Each number is 500 + 40 x the weight over its row's rms, rounded and kept within 0 to 999. Layers, rows and columns count from 0. Numbers have three digits each. The size before them is the row's rms in percent of the matrix's.

# layer 5 MLP gate, 1280x320, rms 0.14, rows 569-656, columns 160-319
112:517477511482451493465504444570549578573488498470578486458478490484520509510539451521471484525478511470541536531505429509422453501531477613543514451508487463493531503507504587566501565535456511525506562546569492535460545497431411544465543584536496420457555516478520585528543517512449530524516571446517523509479483561573526488519480388536505523476537506519450453555504449497466502534475500526467461427551502570464421416494504397504465523487506520526505572490483459514519526515468504
105:516482459462546497456556416483413480468486521512490534453554489500529564549460569503499538463451558435520481500482489519483503455461517517505507401532541488500557447571447536436524420470569506529477487498500469474488513483485521480543567485515466536467479510497494465473495457496487494416452439459529580501531499443451512510489435578410549520476475595477542516555438445472476516495482544526565402504521480571521528463611474448535536481460482456536460497554475499538526487515444473
102:528459609537507536541543478521447520469482508581430493485565534487541479570481447534518532492538555546542539504530602434504463497473529531535508552468434455490538493527476488511419513495532606516529471490451421534532485512526418471428485473582521463475448549568477515539445510477581521487519403543528431517466504443493501556570505446578564496452519465443495523479545432577525524501596509497478460485494512570503497482460600498532486470578487565503490485475471517504549542543558501
098:488547491507533495515559445420498468501492521552533522490507477525470537546523502416505513510548482467459489458558485499485518465462487495505578470548525512518506512428451505465470510482453497497496509503544512439448556533525450477515535498531559512467512539467457516503606515508498556470617554511539518562565522439459493446549565487451462476496446503539483532526465493494508600504451564476535516523492487488495489473463484457531472520479540561524489500496479473483509489469466420
104:530492560447468512463455499464544518481416460611579537503569457576491460399485475457530502567483507479485521490547519498531502500499517529532502537505550482413527437521464507513470527471472531497532449535519499427528474444576471489495524424517476590535410440479512574514520495526488475459571450565498540493509501510456563589499514452571442468459453557493515405499493483469488486516462529521487534478492499435473454510530507536449471467440507458545443504474520519497496553495417502
108:486495492472404529488457478534516445528493584466447545457556549537532469487493495520496515515427531448428543475466454562523515532566496495467536495522550515563530460470494478482498567485534467506463391534536418567540554533485430601512487518474588540483468491531475540436561507541461519498474477465474466439477500522547524513451549501425486498470504504477507450573501511497495499398503510475547523478500463437519488464479544502541543485559467543502448454465503561470473497471426538
083:441487510525529516525487497453427511580463537513480497532504537521542495498485549491505506427512580508526492539476539422465463399525550553508503490513536492470525530482507551465522494520488502452474497495497556482576539512499557498535475498545441527471531521504540486572484465584549440497475532504506546499573508491470429461490569493537543534582434552490522550426495512458451473452476503501514513576586490540588494521501471539523467550443500487484519525520446587453570431460473530
110:509447530451597491508500495469482484453453468460488513420523536550606460605565535481516594453494492510496533490495516490504467547483481494510560532594502463520491520488489540486578497442568467573533480447452569506573479453480450515555557431481549486515466514478481514492507522585520470438476511445506526441498463495551506496484527476499503488545502454519495490537477477542450511551541540468484540503476498476520483491502493539457474491516482520526495441518458523506524497569481506
088:490535570534543468557485513493435592517543530521520446512457570528470448507478469460542428519528521535475476434496501528542506440534558520483503552452513595457490451526470488522455474526409575532539505514592502551530545503482544552549510519510441548470500475495515550537536476565479492502619451518560440447487465469489463498431555530449501464456484470526588552422489478498408487496545479473520465479515491489491509483487483559505465523521497568476479509496477506490547484453508560
075:503552466509401447471487553454556455521462547453462592461496437514559452510521555561482469541513532497497541544433530522424555519471480502440507487448540467526514466504529538482474516519528457431432534456438504523474450521430529569465580504495501492445526551473510601500428540474528474487531481505497502548489597460476482491567435472544509539484497463484487494567513463492500523516451468426504544469412531458487497468544508552427526441476482529527467436584566492404477498484548431
105:451552596541471472534471520460468539562451502517444544422513503511504539484441506533485499504501584462517425554453522550505460508552532458514477588520542546525496445554484461550515553529524575500554431476460502544493461500580507514469524436405489521481476480515483562510441456471464548451520469485498545511547525459498478489444543496477545526506553564548505482425466495524446572498476521493489489557518538525527424527555498444536559475524523459584428588499480520607460542475463513
106:532520488457514517518531426488486556508527477446531499525543524555495458491527435498540471451448431453538481463603483465488405470501446563501512522502521509498544486424476471449506478541442476466497500485492453392434525491523588521579536457426536520493448459489448514575549472470519494503458501518510488530520441541514587549476412499464530454523446478512459484528455487435439516536477495494436535552529438499535462437569503532470509487500478519505496507529490564477512486507467483
106:448495472488550438488501548537477478495539530453532533494507490411490547508523542451544412567498520496496540548490513550433483515499423514486449552467451473585473510532381475493510538438387463458476478542487491475543453429508553560494532458479522514513549539527477494534510424485412522501471484557486468506477542490517572493494539435487577547481505509458551493490474525497508509476530487436562435519505515485520496488512518507503485455567519520466421434486534443408459524545478474
093:467532438581527480484499530409459621468495516506518495404528576585467495488450547635530472505493518558427499498482509526513513455479564522512462518458476478464440484552509479494537496493466504499549460443522500511524483512376446482522467452507554515516495515518505471533441561538496545469521556472504503514480490473508482493552500528534501516522517500498509571483578507452460431478518465528490520480450492498453551548511467521495494543547500483433511523456492489508497504493567570
120:569558552466466482518486485454514539438499522472495429504450478533493468504505494453516441563524563535494472550492440507571430506470486500480540584455523501435482553493462543443510527460459515573418473554516552547492513508470482560550590496366476514486492511573559539484498542529511552541518568500491544531438595422452528490534483549507489505563471473571518475466482443551555478462436471426442467513530503431539549573569496491519490485450489476456493526477513500480545549511512490
113:507528425481534427527539474418485513593472497517524535492558532451502521506479547490511474483412556578516509541467498548503445511563525539494508493495449507527464483533438446537488490450505503515494519509522473444531499491441514542503469528537416525530535552591523381545549472461501511525438518468492489511469529504476516579482563503546496523542472519528506549489489579493530482439561517507538468477542516469533494523460526536549529509563471433508503453548544452475502468541453575
106:513476491567546576464568495552485522484505585450506505480533434470538514540518499487526482561490601530601481448514496441550497515467495485472473490499540527499559487477473468478528506539534465513443564469486487511481500526510498507565518456453401445436524485488531491504456470421531562555447523543479506540524430474480502477505522526455468447452501500462479556504552456492502486505490449477457563563501515477491519452482525435470599494451470438483547452517568551477445447562461500
087:444540493594533524535445455482538514500481563467495530506576468460448473441522472489498451524433498550443484497466507462536565582529488406504545484487464484474443452466434549539519444494463507457490498597394539590483445511484455496449481564473534483541497484566456507440520518438463449461497494568476515511550482503481489484512517461543477527469451496468471519586469464482507484491488531445534550509472560457520531472516511486457553520537511567523467559525477498457520519498507511
103:534453439460506361534498486557458494490510506497528521509493517439514404585520504495538455457536519445502511500485496534542529510486542559529531457473600530507425497454475482516538433498514433446395527411429518522527511465461454489497534469539513453451512479525421491409494451481440461401521479548502462506517485409541505492620488467613475481497475570498512439430491495527450511481500498482470480539508527521492481480394455523545516449539512508548549450520551464539484509508521465
115:526475547536537529472466532565440532499548532504435498564533486485454526569452457478536512501503433546419469515570554547604441565513520484457542507464543471510531472563507497414494545430484460444420502554588501519488520518507510500509530502496521461516464440503535393423489453546525477441536483592578542524557493550514486471527493528461569476432490412488423427501539488456492486437496485503534552489501523501489471452460542471490534515558451472528514531463493504489488561559530478
124:441407458511467505522500483511454490494492503507526556488488498487552567492473473490436507490491499518499498450534490449504452537550502485436505511552463514529481566476436499500495517482448573515474486596532451389420508504517495442546542498500457514526484503596501477464505470505461458467554460546510498480406515507502542520506530405565530468461525570525525519477467473437463428532471519500526489524540492484566527435435505428487460473494406523476433499523522476538541562477469482
105:461537568518599472481487478412544491552545479468530498475511476549475503459540612468493406552538459581488476521486510464526505481503489499541480554459437532492552513556546450510415492512475542461544520493459514432516452476482472435496511505525506510505490493530450523506485471477496583512441492498528518517504484459518530539486503458521522530515565507477463421562561487495404442498523473435532521458509544525544525499523497477530511549519427502495516576445535381409541505537479439
084:389441482510548491559443485481561482562441489446480539491552519539463473504507432478508567428468506485496552498469578491568498504491512520449539510511491490472592574533543473443545519553551502464516491493483573452514558552469532461515510531477481502509424563456533532493519551539483489422510489502525451552627555530526455479486478485545505494524480571482462491589459559479543463487445562530473444499544557500464564530497536473476479549417493506454521529475504508482531453463511513
102:446586525491518505521514556546443418562536495510541495461588545508428554566464475523538475499481531498529544475560579468450459462477539606535479497464528450416510509520513492460535488428504449543486594556524458492505530470506526528507496520487569576467470538554533522448451498478555523499543507500570499528457496494465533539576456448506507512539462522475502467475527452488539572482516434460526549487493530471454505552464576476530556511539585495507519483512501468516463524538536586
114:452511430550461528516504471487475449539484525437470476491408437492511481475491465510450471465439468481446544499504563482535426471484556532448486452496538500461460481482477437522523515558500495452494577500475513510428553525520559520447505526590488498528455496525438452531525495508597518487448417510456571490389541526528467501488513601479452464480533562481521448461571477471526508471454449467433522490552460481555520476549511449475546486566514462483462503562492480483512545516477549
084:467587496479474522537497455530517537440501492468449439567452545455491507497572425478466511498500528486467528483450510511527519505523493471533567483540473455479568527526492549461465542543452461368451511495530456579510458478466539491508499530547478500525460499583535563465539474522530439445515513472516533521523502445495463507503540507490429438522462517545508498556589463518544492496462582484462544506510527490556495451552441485505495436442509546470509522498467474438492523490491577
107:473508472511544458503518532470552465520469503606508495491538483496478437514486481466461546529584521470483497429470522487533423401469602459423548484489465505446468549508569493466541498489430511473518480565537567427436473515456442515525525551542545526433528514562506473501482504538550495566530450440492396541469511478486492513468506509499517496421448546590498492525502538438454495544488489495490455482478471482452474494484551476480489537497457407543529537575393479486554491480546432
107:452463499439537496606435546533469563473447478499528476511496487528503583539489519491481465477500436463507446528525459459481525463475513424590517509455442508445503543553512474464523583547460476523515514520472472493479581508470463476445493476484469410442496452579457511522527556506563523453518567591470480487451511493503489478439486480501495514520464405527468520463496505476511508419548571572478485432472496510568514464539521437485549572449392480516459537477463476519516508419526472
099:542533491505522488469513456479568520472501472490501509521495534495546503532560463508513494492533535467529448560497431497462490436528421564445507425494544518528561467502464536414522502538536481456537557565567510345548587451509517448451454477479462568439519498453454496476548476421457451499491470466528495512483441638533563535429518515529481524477479511499524482422496469481491522473491469516616425460522561513527506521509511500562475509452507558538569480441519537450494552482535440
108:534540561535506510532555489450438483505465455433547561453524489430415521506460502542524484486560545429525481496600452439497523439463460491468488553494514550460474557551458474513532511514470521524435483573503491527509502504507482520514524476479572513517527471518524564464528486498487513482476508553508471481472479526506466491507469484495461471515477512476500583407550481491552475504526488476473527499574477600529483460447470454599487530458529597506514478521490482468425446453587486
102:520434507487476502461449506491425572472598462591436467487463503553533457539542507474556485560499386470534416553528547516504473538505416491543539411547491574542512491506510469455532541590443478519429608493512479526544468513513512585480563497512494454539519538504474569448509566487521489401492463554477494441495512503505527443484609507530504452462446509514523508528508493500483482515492487480488506412532535542553503503565471553439477515546535482530487444420437534497434415454551460
114:484417479520496478472514515476479604541467542435459426512487411453514651453460512512505527491478485578557532453487471527460569505423549481483469544454504538484541439426494437505520538498477577509543534478425492552439490581511519560414575473512470478483468548488541471500493444520495478495552546493469452482480477609508516562517462517477533548450433511547482513521491534528484491500506517472512547495522424435432518531489544518550475522502516455556493562460567550482483457543528494
086:506526474481478510509501540551554441483491476433512443468546449412531519439568506517531537478562472515447472396473521532461514456492530469502457485523536510494485535509438504550529542534505465565483471571504502534539536559428526471487560529534424535530487473538545542510538454467504469503474544500543567471531472528517511479438514481499469527551464504450479428440454515511455560483505484518526520445495533431523472436474471436506471453434565498390572435493416554462489548527560498
104:524538449508493481546492468555528451416513457502509546525511500530501431463506447562526505472487490484573455514496457502547496453424496525539413509536487463495486465501500505484502553558520499518528491467499549426452451522497450480492417485552477406480503537459544538511447566493455508519556418486510450527526500481531540544491484468488507483505508446560473479493515530550485434512572563385490483450486515480483526509499523550521556476507531532481476501540572520386466506526501527
098:437481503484575437458545460508533481518486521545467467487494472417547474500560483526445484494525496565500475501500531448558514544476474565543469479529459515474523481448501526464519524520464465544456533513441530489605508460534493501484527507501533493479533537445473491621470568514563547457471507526527364528540504487491488523558515408510501458421561507447524499477525436539511474480454514437480465490486531546491565525562466497435452521552474434539509523481492542499476569522499471
109:458432449592432499511515522436542527528485501528538554448476502511523516510528533506523485483522462566477488528501448512468512482443518496477446448492492468505474527537554551503517467474555457529466470508598552493462395463551451576437489469483467476523537447584485429403487492525512582462464510519475455528449545499497427532404509410499550500471464513629509525493552492494439525452496501547488529491497513476460590508546482419492530551525515543545509535493467488527502513534485584
106:532590469539502511489510448528465541443463549515544488466498452516428476521528500496519477469514541545532488470460490546481497559521524499414437522549560465464538489489544541490457532504487407517455556433486518379436466440496552518529445542504494519502581507517496460562520513466516503503549539510570523399472543517503501481516508448567484512563479520539478465453496514491479575501492445503453518471481494511598519509532582495544473512466464483552463485540441519481463548485498484
106:554508512473511500510496503530475517447573565472539484523539501428562587460545543480537412474473454541450520490442519496409485433536512553485534440455498552518540472498494510469501500553493472471425547448489522463458478443450518462530514518450424493530547524578492521565527514439511499412394518427537454475494545515480511506469528474495572432485495541488562555415480479480498482508520472501509594504523525479439444523585492478487552450581508541508494546535500560581431541529495501
101:583489529477456506502522464532520486455558451460498511460461512489516510593523567462444515497524476485530467459554470485456552520468504494499500509449534536505478464487555443526473506477509457494517477465562426510490508459517479528549491540503449500537521460497473489523482481486462574482399462556533481453463441506473438477527509405518412558509513523495465518480538517505563511464459496471504556604447502486445506443540528485487467497537518516531532491497500587451467511501513474
112:483489479515512571508594534555443455531454475492482514458511455459478449516461459460491399418539544434488587516388503459547398493465477504454545555438510482514466537465572482510491433513509468539504467462460545513528503503567439521535476527546544518505503436555494573491508534450515537489495495481476437492509519448537450425526486522503487473567553451464490504537488389490535529404514525489589426549490549459516507480555516499521523480483524608509465524450532478492419569567530478
100:474542546462472523474584547483474522549530614499511530426514484518468477545493508549455524535502587518538502473510454513566581534556531486554494451501497439520532537429504553480474502581456466462557449507504515561524497435524548519443483549486466479511490552474505434506492425573520568447554496516545462548459498507460557468452502499491511512484418514489512515489443523476485506525574513468550575409459569573469502512560498444482514529446498497483493542440602469500529471486552545
072:510520498526583470473492490444498460513550555576540537562481509511569449458481520454608532476602482491538465450562509519475479469406513531507530528517553577507472502513540539525485624588567553527532537479498520468597552596491469494572477486443521505538493486463584515575455449492560581477447522559484541547567537553402496481507522519521496484426525524474473428456463554506490489479506471461516547546395514475511554447534530515571457519527489487531481471445507567496504400535512509
102:517561474512526574622511540525519484484498532474415503514484548461518509509474525518507499566510420483421472544546608605438532520485457442500544462475545511565448487521572474484535507523482485499484461515534461465499558482506502462512557521558478495527421484474393480502467532488545496548518458472525521588470509545496504429561440486429512529543559543504542557466468399436456499479534460484512462520534538503467519548475543508497466511573491531548563516574467459542500451491519498
108:523479543464481513566447516535431555492422514541495461491510499464566546501487493480446544478523495511501495530521469490513562481514490476448516531432518523394525472481502487464512449552389496429521490494531511515462482504503478487521562441478515480507508464603420547523498588548490538535450512510471475488440486534432490467490552555483569432519487508479494481441526470496478472530431488571590491361534482556535491495469532424513488475456485519550422473450480550536503442520509470
118:482508539510445500528472481517545473482554457520522479412496439414506505468533497539594466512503517538477505511517533504573446510527503507493526532527451494473517454443480497448542485535542474480546459515529492480476529565525515440539466438477478498444514421586563527465510487580531515437463501496487468448496531451553524497453534459493431473434553438530480552508530470446488522535547533511518557530480492501473536393527515530527551520485480530524564516540510501425480523487481481
108:453540502606569510497538504492415502525532512488538435532513526551496501446552594530490506528481548516506459485524524470518456526510458484518488470546516559455557522480585409498518480458459510498519430441422531461491479504498540455522522510495472491531530444503570497476519507472495434541476624495482565502518465486516521451486537534500470471474457461486527507537524530586477450531505482436492505444533398543487495508498477524499486449538527521477558498503546491475536490536507485
095:493536485528444508512483452517467558458470509489528476522472444578512577526501484464477499494459504443442505484496515494512412481569532443568426515487524525507449460504546477520499477596436573541529483551457454500507542518436548471495435459539542561538514488493559525480462485494467517476583427496519445474521508500477450494484561477497504443546476453507538510512527490468545540472533543507459489465506457515567490533505518468505490472608508483537499520487522515498483463457460559
073:502472542490484538466523506525498544579549552535437488494485551502508503477507483528488489473503493557505475486441533479493530492499531496563529519539535483544504466491574470583448523497533480531464445486521492469553477572506511594494519468522524409525471478428472500533517431559562484502401573447525474399532457542446529509523525499438463440502554480430522450457456491484482491478516460564456549525458507560466476481554523536522487474474458534530551479425486519506459543461512453
104:486526522590526558546528511482455480511518546496431597505497491537510516513452464479493483513537443434568471534490500454516507438499441549524507492434550513463529550485486579483493479542482466462484477502488487503501491494464514518470514508509514527505514591520542547532549489530510448439529533541552467440434463465509563489507466505519576518501499477393480565510518581484503560481528541442555559486535601462560408545472516449461486541540470552508482434513527521500421464473461501
109:491487485472528489469545575468491494550510539536613511518476500560601540472420429515473462484463583561507534457486585565451464493464464505438435462504447491554467481530458469487490492458486497447546547534565493499456499450479459477545488531537506502457515447480486463488501501490521552525427514517516506491487557533468461474452445503536513490424510508467497492532439527521553540502555506470506487478504481518540517509543486527504500538493524430491392436516486508496544530511461395
105:542454492386535522497499445495468426514494512488492500471499593477521468542520547590529452536455487468523491576536523397488495483485430499528487533466471515497453474532437545498493476501546502464548496508484440436521533550451424483518527451518476530494574427513446498515497498498472470482546502496521440546434516492472425477500551476467482506476567466503545482481539566518543509530436482438508512551489529504595498456550541462528499561489429503514530536418450515473487508558524528
081:491542465419480445520563565502535492403476521571528498508508536491551495460464506510549466466484542483538527542402468504507542507458501463446465481486490506453513514515508568543524503504456525473506534475514550529459528535481512520519566489553581445526424562461508622577530562468525467473552462506467505492516553545426499471521523491491479548463502468535489532539490494492497529565485536530471487514422551499503442476542561560492524547480437507498502529481547532456508468545493491
083:545471506512510474502538419518474496497510499451464536464555482492504478526465482506463508472528489474478451527546464555539478516548529536511544515431534495510468498507522472527519520500420568450543466545519545494446518446461518474474521557491498566432474489471527552519525501466482524519516502518558521525505468513405499545461487503498505479500570480538564579403485532486432530475526476521531531489476449503474533483598579525551447497410497533502529607446514521496526556528553474
115:508487407478481579500509500491533502484451554552459438424439518445516553484527556515514420551515524541481592422395486506482474534504605537400445552463494524524547518503548488531495584507528499476489411573470493581554500485478527489563550535483503519503437431498531560515460518443480549498506543532474581491483501389553463496528522510530528475476513485471508472514446508494559463470584428494509527457541521493570444480458483536450546560592417537506504552489482492513503457489499483
103:509507492481490494529472450463505520471520523534438528444489540432565521503460516547470435482523512529475566555555466448501406494511506467469468406518494579515415543577498526509512477504558514545486541510444445541444547433550525532412492504551491428506469555501440487453446433482424546443562469500506496477537572601550492453519531519549526523502526489471518509567534462453575452484532464460482487469589506441519611540463493487493564481499481544536570524542577492505465450471469495
109:570481548525556404514458449486496517501532490524479530528518599496557514527517519504512423537526496479534492442476609481493520528530532509507449509515459585473476580584489450514426541495525601515555540544502468536527491515451475599538506436509569541520532512542497529476442531524465522552534512531445473532506420430529512440483540489434540517471415525479510499485492466536511471510505529503540490477484398516483568522576470524547449514514512469464476475465454461516572482561485450
106:570485437412485559525488518543478512540520503591487478506534456501382494467522552480487551461475483488521456530498491464489445489458472497482543427597494495497567494516499491523514521499534538520512500503492467401509439517475531550425480487514464481511447540506516500506546519542484551463505571510497507518493522415469541404518493502551476461519465507473573458538485509472565467538492470462533458506498507528542506439606476462583491504484445500541505467507563490533456532443476523
115:550468528520489498513459545466497502514539489536519515522510440484537451452548482496393515486479466478520478482509454431513494447528510532464516529537512536512507490514527574459527448448488516573470488559406523434461535590536510500522541451507506569450572524490522495541532528541515474476442468556476479495506487489485446565483481472549528485540499516478568547466445478490466441512512547552450498461494477577485551489501497466481491534539500532510524473382549490502463514549511490
103:463514535518429460484524603455475461486501512554505564466542439522507493475448526541466476532488440511515515533522454487570429496518503528462506518513464517475462518456500484516567481466529481515486526500519469578500501500474488480501510469468530481532500506512436535415441449471425568564463527493529531423466434510540461443510570475484492482453490469534555508560536408536496462452561492447483487590465527514538485452502460475486510514484424471463606555542542542490493524455519523
083:523633449549462415492484454416446498422494526563515518535478472530456484449514471518458481490483527513519579540447520489473501487517478493490529438464507477437464470452406492472475500461472568440439515426466394538487508576397491523452483499508461508499523431568537541542459555468506496395542505459536538510457550469449532496504519515493441512572544485551498502430448462479502519433476482500541481477505467438467506474476524515487518476474535497502467538461483537454512532529533563
099:555480522542430476520500454504395495520517496478470406506492519490508525430474398537502504481479584523505448524495426487490501434543538476593498507518482512521424522568485543480515482528534469543494509503514484510457441526497502504472532537471513524503520461550456516502461521429475445512463561528487512525514476501543564535556525444480448435444503491500538522509496552535513526559551465461501484586487546522540544477519531466469474505496490554456501451487484570470484477526485518
111:457457475555480490543465481485498472484493514551504517529548516473491548479529521501483545499509537523468449511505479503537565492536439554461464534531556559461552472475437478444453481424493546539514464515531465494511558551563481574530529534518462520501485445523484554456507484569534538499495485524464479442584515528535471544545487491484486468495395494480492565472511508565527509528528483490512613456488444455467554490436473546525458458475443498495512466523541477493535494510522490
093:598467510569471514577557418512453498503482507531463544476463446444516491485508506535445494464480547572533509526481483482466436462538541448514481437523531478419523516463501507440519476495500505519481506574532483487446411525539502546455439552505467463461505524467473476523467537492446576549512507464528519546504471506535527532482537505587453434499461489505483459527499503500507490457493493492446516527544400506466556488455477537470482592521449472503457537531482527496526505541525469
110:493501505503460518509501501555521515528424447450483537454454569432522466455511446494489471476452593563528505555507507426525483480497504449469527436445570561518542484503493455478467520508451482488522508529509523512424571523470402446511483510471503496491477535528508536584404524530517564496495465541493518461510565513482459493496563530508475447531529513425505499452509552436463535525546526584492494491552513566483487451515549495448516486519531519521575527490433485480512424411489526
096:506429512449530575584505514540638450533475521502566441512455510565477523473452501516478513497488530513520507448513553503526497521494509424505467552527519515442466514462381502460497539486453534474479510448576496471512425546547584532510560509475576534475437490549524439433484521442518469471510473518513480421523482477480533552554511481524566549522461562524488506471494488507480468438505507484561436507484503422533510522497462477597495513509564471487491451506638508482473491472501467
107:492505489518469564513553500470546479573541482440422522481476496482434527508502485506505493487525518539495477537508471522473569568495435521596517588495509582517475448458493454474487520468495549502548564448492468470522525510527483490552551526509525551503464537484511554535542510425491455417455454512528499496545566559499467498453507493420440547590441539463463489601440502477490488493507473522428529530476542437485544452481458427466511510463431458533508538440500501553494559495496518
114:531525422522543468571490480477504535495472460490472498528479526477571497531510466431514510476457496488520405567538551529509460532527504544496529506487510581465509534571589479581532490505461437509514423534491514551505546471484498483441549508534560459550492544538513521566455447423526504496583543545499534536525470455528472477519459522420501497522433531446516567564458495501545479511469462500536532496407486479514496472487565502477473553539498477524506560556566554504448479471504492
101:467478518513561409507455498549466478501457483479551497552526489504562446526433504508473426495454533376489459532515509483534487528547554545491496555467506480443499481478596441580450515604446518555524513513456497491468503551482515557547554531500442561512513501514513509494525532447526467497504492547512485492476525470486473498468473446462442463491433527498507473485493455475537472470504485444463561494449449539478410469495536506554500438440475478531501512422523555477450512485533481
098:503559487507438523505525474535466515500513515500487543495539498532537557483485442518439490530516476498544531522474527579520528534522607458452536480523477539462567482543510542471543488531487448505531481436502461512587503402494457526485528520537475496507491515515435549527481506446376425485458511459474505575513450547568552451449512408550503423533528488514444484467466451564567544546511505450439541489480527498489530452488532508513511527478484465416547494504515442486526527456571533
096:594542499518585536470514498455492505478493549520509452460470476478498575491469528514464490532495531559483476486465488529494471476396536474453517454503473481550446466502488489580423502490526435528548509526494535431476517478481568583482487492439499531466506502513502456499468504440524444486431478549552480595554496490481472517494553490591505539428463564484526500418449484550441514439549442516501409501525456528616507504427491511493544464565532435565535492498438498527535474477512521
109:456436538568476541499536478488501490548473497438488492509481503467478603521552476498462464487457489505517523520523420508494525447549442470476488559470470575566446496452445458477601451549466483486439446462519547476551503504506473522503531514402563580527434515536442492467499517518444418486512570456460512524550460447475517512543574513493533541505492463505538451473494489463456506445526474489477499512495502482466544480539523484397514501450491484519428521499463541514550541465470478
115:554564450495479494458531511491494526376498456537558460496542564520472448495496482518469535548458501483468485518531504545487513453543550491521487502508542482516571516563485523417528463431495521542474480471499471502523543469518568469476538465483495492422489547509563561528504545543555496542564449529443506461490570542514569507523554503492475497585446467571500531491503477512476507523496546505634528537613414545563409495516433472535501466504459470457518452546513510521459482558450521
075:448453562465391476466520482529568501416500551466393491460414490486475488536527463522484522480565562404501559518464584548534528469525487501464550502462533431491468478513452556512584543517447536524466533474542467505491470533518511567509574493551512551488432482491499529518453511497576529464481509509558546492447527422484504523492482527468463524507481502479518419551484529530486504456548447500516474471408579525536485515507440503447485449458438546502554501465556471447504517484485438
113:522531509478420452477497448446504511525576524501523483596503487497499529492453506532528432474475486566538478435435516462486477496498448565546418466504415472529489468457520461489470593497487456487496475466496496555519508612447496549469536460442496567503473517468468457479556457507509508523470509487501548527532463478473468507540532479440563576503540514532486384498488493519466515476507518558481539493425503451485511492493474467485566465516495489513450511458421472539510423516501525
119:478495429522505491480492497432434493412446472495440531519503504502469474498538528463475518492471556494483464548506591415505424493484473499438506488497597465508499515462581488476517469454511520445518471467501505518524499507504556528475435514480534473486466482507450537538527491450452471529524424561490586544528557514503426464477502572543446520524522468539571484520526459490480497519494553465517542418515516451482469439553471490442497571521544564544539483503492496493516553507457553
087:527470491481552450474496434508516565591536446558504529546469428568542485465537518533478529580463437511530516470439452454454534524504443531507533437497456503513545472525486532480500488507481503483474458484524500535529522484532508530521495433527507484531598500525372505504521496488501510551445452406485505566446450581529472395445476468437540494466495497528549495575540512478543455517464504453470533526519498499520485431577426498445497491423482499450472440469514564397452484503523473
113:534480518537512495517461506600494511527445478528490477552503521498476490475573492519484442562528463521496526443476527530490474577492485542572464576568464557473560435471437523481490497472551547367489467454506481542435514525459455513534530527526451487470491574476468472479498480580532485547450526531527500461473596563511476500488489532469555483564451550487513536420459480469471598440474467529451469555494478467548502551520504528475516439517512519493493494513467471412521491434389409
093:430432479523447505494524471487526566576477497475463498464532488520455466545442525513516445491417422614587491561436493514564481607573550486458473544490475427498490552550493518469523472488531462482528427563493439478498501534533484494531508591469497556524466442526461569500515502520477496503577519484472515531428483469493469557439557522527526501516513502536506494443551535479399509513482512493479559571501463466501546593493483471506472532510534464423455524533462400505429497466466504
101:504461457515444501526517461458482519490518537494470386527449406499520480456482517540484444535468508541460522545471532434484480514512484537514430520491476549495532562561585456498517501381482525476478490470428495517546469462487573450510486527527552495552532487504517428408487520501553466504533502474475599493463547547495457457461486494543482485413537509454518498537448538558474453497489518530456491534594483415543494530513534447496529468540536578460570555491471476515584517471538564
087:459483523458501488594482462647505440481457464480531572570575578454514462468573518508476562482407479473523467524477447450515513530549533473496563541474536532476534588500551505517505563537503482492551484484534505435521530493472488422518529466591519528520500466511495457460560463538471458552437524447547489503540481472483474485465563506487581500479447506573580578509459547467486520495511539513504511538524490498510482533472483433484519534515444596494481484511481478504489468431493517
100:442504520481562430513482569451516516512538489514524489518555481574466516530534525513504500478525530509526479514479439490442474517485523592524468481507602493429505470552522513454515550509451472435509481458462545484482485523509487501521506485467460525489550497485475421512523498522501462515506549463451533523535538520484466464509483490451475534517508422578464478464535458506479513501478443501488438519497517527475512508501427460508561509556503530524490507510561444439490481491500549
108:535547516528463518526463528410434524481520498453490541466475499541512465501457468476512472423544556540460511570444476554535495464484501474523437489420496479513561453535505454521470532477545401510442484519482552491509504492528493551548473485509518543472473470532455501491546491475500501428414470496469526477484526422531525493503502491555490457497498508487556535524519561475468491502576565449511538593491516435548505570424455562494506430472491498487508435516514503438538479523543505
106:453460415543506485520523493549574496568457545531503528500529549545546533443554461587519468522438491504443502468484488501447439496494451492523466436500530434496504532495445470569411439492520519533487532520502494502538485562474493492563507540512484516545505487465515539499591477533487525373517534370561453533535534496497478470480525420479460499496481531538484533491604492548482531574509507506406554471505472535471502482445500524423553510526527526457450477442548547451559457539502529
095:493477480454503437476465491591460505543487444539510461537496575431564508454503534486539625421472553518498485421518520463490525463537478499516545492490505485485512556489398477483430485456503466523474435552465479486470475479523520472533535443439536525408558513504567550519500567551544474404525494543536493501505522489448409489508486554480444459499487558516482475489511498541535534555515455497571483456437489456524504552505545480468507459420474539479468506500467533554515511543590541
101:544561501502457466451527491515536491556453566482470451509517440541502524479469580535518483515532458486538566528512520532518527539509497455483541412501394490568445507571474497479486507508430518469470435540466526466484558470514542533428550493474516493508500520509516553528493462502533481559496520487514433363406540497536450489492515534516558485561512556532508499479553535461482508509486468541516561428540444504472465536464502429499504526570474489531448526499490498528484489496512453
095:473480483421544461472518477558481436539464555518511452523535477521440514434514474522523589433489540527543585547479553552538451442517498479533440534536482467435467525468536499426497535580499471498431454492477438450428472569516503459518471536515507519518509475454527451466545512507526512478588495444464501539507566521499451433565516442558537518527464531554494517477443476462413441472524483501470471492469493479595504543520494561526535504554461433522514514525472462538517493557507557
087:453470457481471493625476461521513382504492514474505493472536465518463512499560525506521517564460439476496514563501526588538471471511504477517519476469556461538504509493473514463550489547467417490516512487425509524492496533525496568566506507569524480499538551479460542488521464518423476554437502488497515425583476544454480453484558505469520539527465536465492459509500503453517509579503497515513576426469507560542631484469508495515442482510531466410552438505515529513441485537532486
109:459513503480548473489479511488508563456508541499525412524531525502632456441531478459491544515494497515462459478514541523505466561420505434458530561439423467427409554516522414443441465409517490466570513476516496523512527484528482511491515538583544511490513542496484537494479577455556464505554431518437516537454503512460470427506476463562517504522420479559479423453523515481536406522431475511505531489499478494435470542473539441474511540542477502474482493520533485557526474527518461